{"n_layer": 9, "d_model": 320, "n_head": 5, "n_kv_head": 5, "head_dim": 64, "d_mlp": 1280, "vocab_size": 8192, "activation": "quick_gelu", "norm": "rmsnorm", "norm_place": "pre", "norm_eps": 1e-06, "positions": "rope", "rope_base": 1020.0, "rope_fraction": 0.5, "qk_norm": true, "attn_scale": 0.211, "bias": "qkv", "tie_embeddings": true, "parallel_block": false, "extras": ["some layers without attention"], "init": "uniform", "init_std_qkv": 0.0227, "init_std_o": 0.0, "init_std_up": 0.0227, "init_std_down": 0.0, "optimizer": "muon", "lr": 0.0142, "beta1": 0.93, "weight_decay": 0.011, "lr_head": 0.00528, "grad_clip": 1.0, "warmup_steps": 0, "schedule": "wsd", "decay_fraction": 0.28, "decay_shape": "linear", "final_lr_fraction": 0.0, "batch_tokens": [32768, 65536, 98304], "seq_len": 256, "doc_mask": true, "z_loss": 0.001, "train_tokens": 471400000, "steps": 7932, "dataset": "wikipedia_en"}
Each number is 128 + 24 x the weight over its row's rms, rounded and kept within 0 to 255. Layers, rows and columns count from 0. Numbers have three digits each. The size before them is the row's rms in percent of the matrix's.

# layer 4 MLP up, 1280x320, rms 0.228, rows 20-36, columns 160-319
098:154111091151147145179081145087117096116149105131140128150117076121172134165139115118127125176153138092118099118139147126139107158150136099088161127116141127125135155129129112127130154159127130129168167156153117108146107114176190137055138123103167127112141140131149135146095178127133075136113119158129165149141129104158172162159116089151141161151131117126185141121128119177126093169100117116124094141122113119108125123162104143148112109152098118129151160141117095121120140103113142
092:148121114129159140105088151126125093125136124147123117091144113138130074108105118168124093132115121137112150118120105107122126100147158110105095152071155133124134149124175110135147125149114145122128133120110108143108156185119149191139101122124082092101145100100142116137121171157133161118149135082156122130112156126142065141134131146144115124114118173117134136099143117119123152102106123111137132155123132163097138120134128149127129101100166081134116142154163145140158144159078141
100:121129119150120116152124134109086146106178154122183125165131150126125152134144136102183151172137122190168130126130162149169129102132161099146113140129145118117117138168115109114151142129093121116113141164109106109105163149160150137111100081127149136150131149091171126137140177131140116158107119107113086154131133126102134088159152098136173138158107106138109154102176190121108119127103147117167105089149142103086130144127109102118112158135147134095149132156091118142084141128138129
095:163155113105144118111142111113105145124102164139127144117173162086127129107125099115133123104129121136133144113152124154132142153128125095159129153120145075136124152133150136077105141155092134115080127146146131132150110113136152087104067116110093121178171126152119109144103116145168115112138128085122094138128110119090155103135144133137147168130134111161117160126105127150143155083090135064135140123106083110082087118169092127116097173116141142125116128135104112060112107109134133
098:100152088150113130138129125111136085147120116157116155096129137089100115090115104158087136146103126112145127150127101098099131084115135104139112150187123093110123170116112156095099117129152142182144121152130127113085122083124128151145123100124128113133113137180137153109151103099144125143165119118090096153129123159124146086131103133143169170134103111143075138106109141144123158113152114122106099154119118125138096106170133171146168147185071140130139077172144137115138121136102154
097:148200104109097115162157129123149129129137117131153139138121098120149112149094122091117091172103152104131075114142099096125129144182146131118095105130129160139144141147150104151113089149137146183128121147101140142087129111097102122130146128110123144139109138124107097114140131109111139127135108123145089152128165115084056133129185133146156137141124138115149122106174109121099135105161123159091116129087117116116114116143139147129106190130132164104113107115153132113153116117121118
100:138146131105140127102130134120151126127113176100166160085129163127110089116123164167140104179161121126094090155127136149153128105079125086130139147137116124131145127149129120074207123093119112094170142152138110094077156121138138145116101105098122148132125154100144115121142140155129110134140130155119130125143155131118129149116136131127138148140114140140125146125104136106135128134103126150111071115116120164102126136136100136099178159105140147046128131114109133106137130081143153
099:130125135170115105129117127073146151152113115123145163147129112101119114121133105129156138111170148120166155141159068096093118102174165094154117094099125086136076144133136184118155136117138169089126123097108137137098135102162166113112115142143159098103124093117114138109100142137143131142134122137151111148150113137118166152098093114107157112114128151164125160136171107149156116142122123139113165178152111130101139100141107131139148123101106125156097153114124138130140119120089114
094:135132116165108112096099119156138112149124153098136110120135146087124097155107092120178159107141146144133137142153101093095156165141101138131089156127108144152120104148102144119182155144121131162131103094110111083108105145121139105156111101138101181131120130134127114099125114096111189116132105164160124078109151141101110165081129125136147127108100170142145105161142110137129071129150133176168161166089138123129089143151177104157135159130151137149164143115127133128161133145112166
089:123128106126094154161100087161160110112147112162137158128126183156121185145147186111117143118108125151134106117168164159135151159123177119148135137084135157129166114127126151107144162149128141156145139132123122139091114122147093136129123139112072111150139095157137155166108128102118112112123115136128120148124125114105145138138166083070103144130157130097135062109102150153111116082128124139144112112140100146125127130088158171147129122121098153103082120186107122125108121104150124
094:128167138155092127123116144123109115092140170116090112137161129142123126121096092148113094071141097165161112139117162141132104100104123086162144111120091132109128126084120132133116111125133115136154116123121152129100145091097100072151117135150161132086152166110124100148129118106181097125117143121143134158155114179140097134163156118117159126129097132120097111163106098174085124162122129136135140126075129158100126113115130191082124180117164156135122166125121115099134111101106130
109:095138072130148064148118127132085119083120150130176144150110112078152134147111100099143105160160118145087095133118144172143161124137148140119141134145120135105118145132116137136106150126114132162107165148107126131126077073119121109132193124120130145124081168106120110114104157120123170139119168153141139127136092117153124161080135120155117154110172118106161164148122119159145095138167173113129143130140175174117108166137098099156113116109113133131120129138127078122119166165119139
101:150137145108087122139113110115108153105090141130161103113098106140072102121124150101132151115111182101132147148143073086138146110133175104086134119152107103127134185195158099141142145118127146081168138148130142096112115143148094132118091146174138123127141136116140138131151167161158153170146091113173119167105107152139139141130109100146157128115082169108110101126137145169117139133094125117094123146127162147120145130139114141148165137122120130155100134138137151102142137159141144
099:150110139110120176119129127121123105164134134142129154156175117157120086114122120087109141143124105122166134114127120141150129102080134127115131112124110168143122122140134120131088109107114168126106095135122128112122141136135106129183139156132157142120086156144137129102097129125136182059116155177123137164096121131163129105129135086140121151137118103134122131135134169138135122100131160110087139151147103138102143125119197089126141120125057138161119085126103119117155140152118093
097:134104111105147130066148146135148152134119129128126117173171113120092099134096085128121116111141134087146162148139149158139126108133138075085106134108123132106141161116128141150097130134113149096107129148104128107167094116134137121151136083156148121109148092098098099120139152141107131125139139142146183164142149173128101094130102163115145155160155112148083161126089136156097138126120136095129111122139134132129131092169164113099104059097178154158166144139128134087114145125088112
103:165122111148116160095119126097139147141061118153114087100145151082121130129135089153153110117204096146138126130143137144154115116120116113131105114182119120117150120144122112122123116122134185095130149118190125188159146142139126172116150124085122161103147124150121119119112128138136132119142083136122092153132098172134101154127154093143197122143132107142102110164095139138147132093107117153159137123166143107130115125116124153101163104123169133114146126143121108107141143182152127
104:116159127169184127125137174126144162147123166141141137122147115127123109171106091191161114124129102124088153162141151168120090105090091111085120080089129120139120134131143141125125095126144169138133148132102112111158143147119114130117146123112121144150117125124124082154146116130153127162097150192139109100124143169122126110132129100102123129130130105148119159135160086126144147126069133118116103183121174127146132125109134166110153122107115099086130127137104143171124161182133151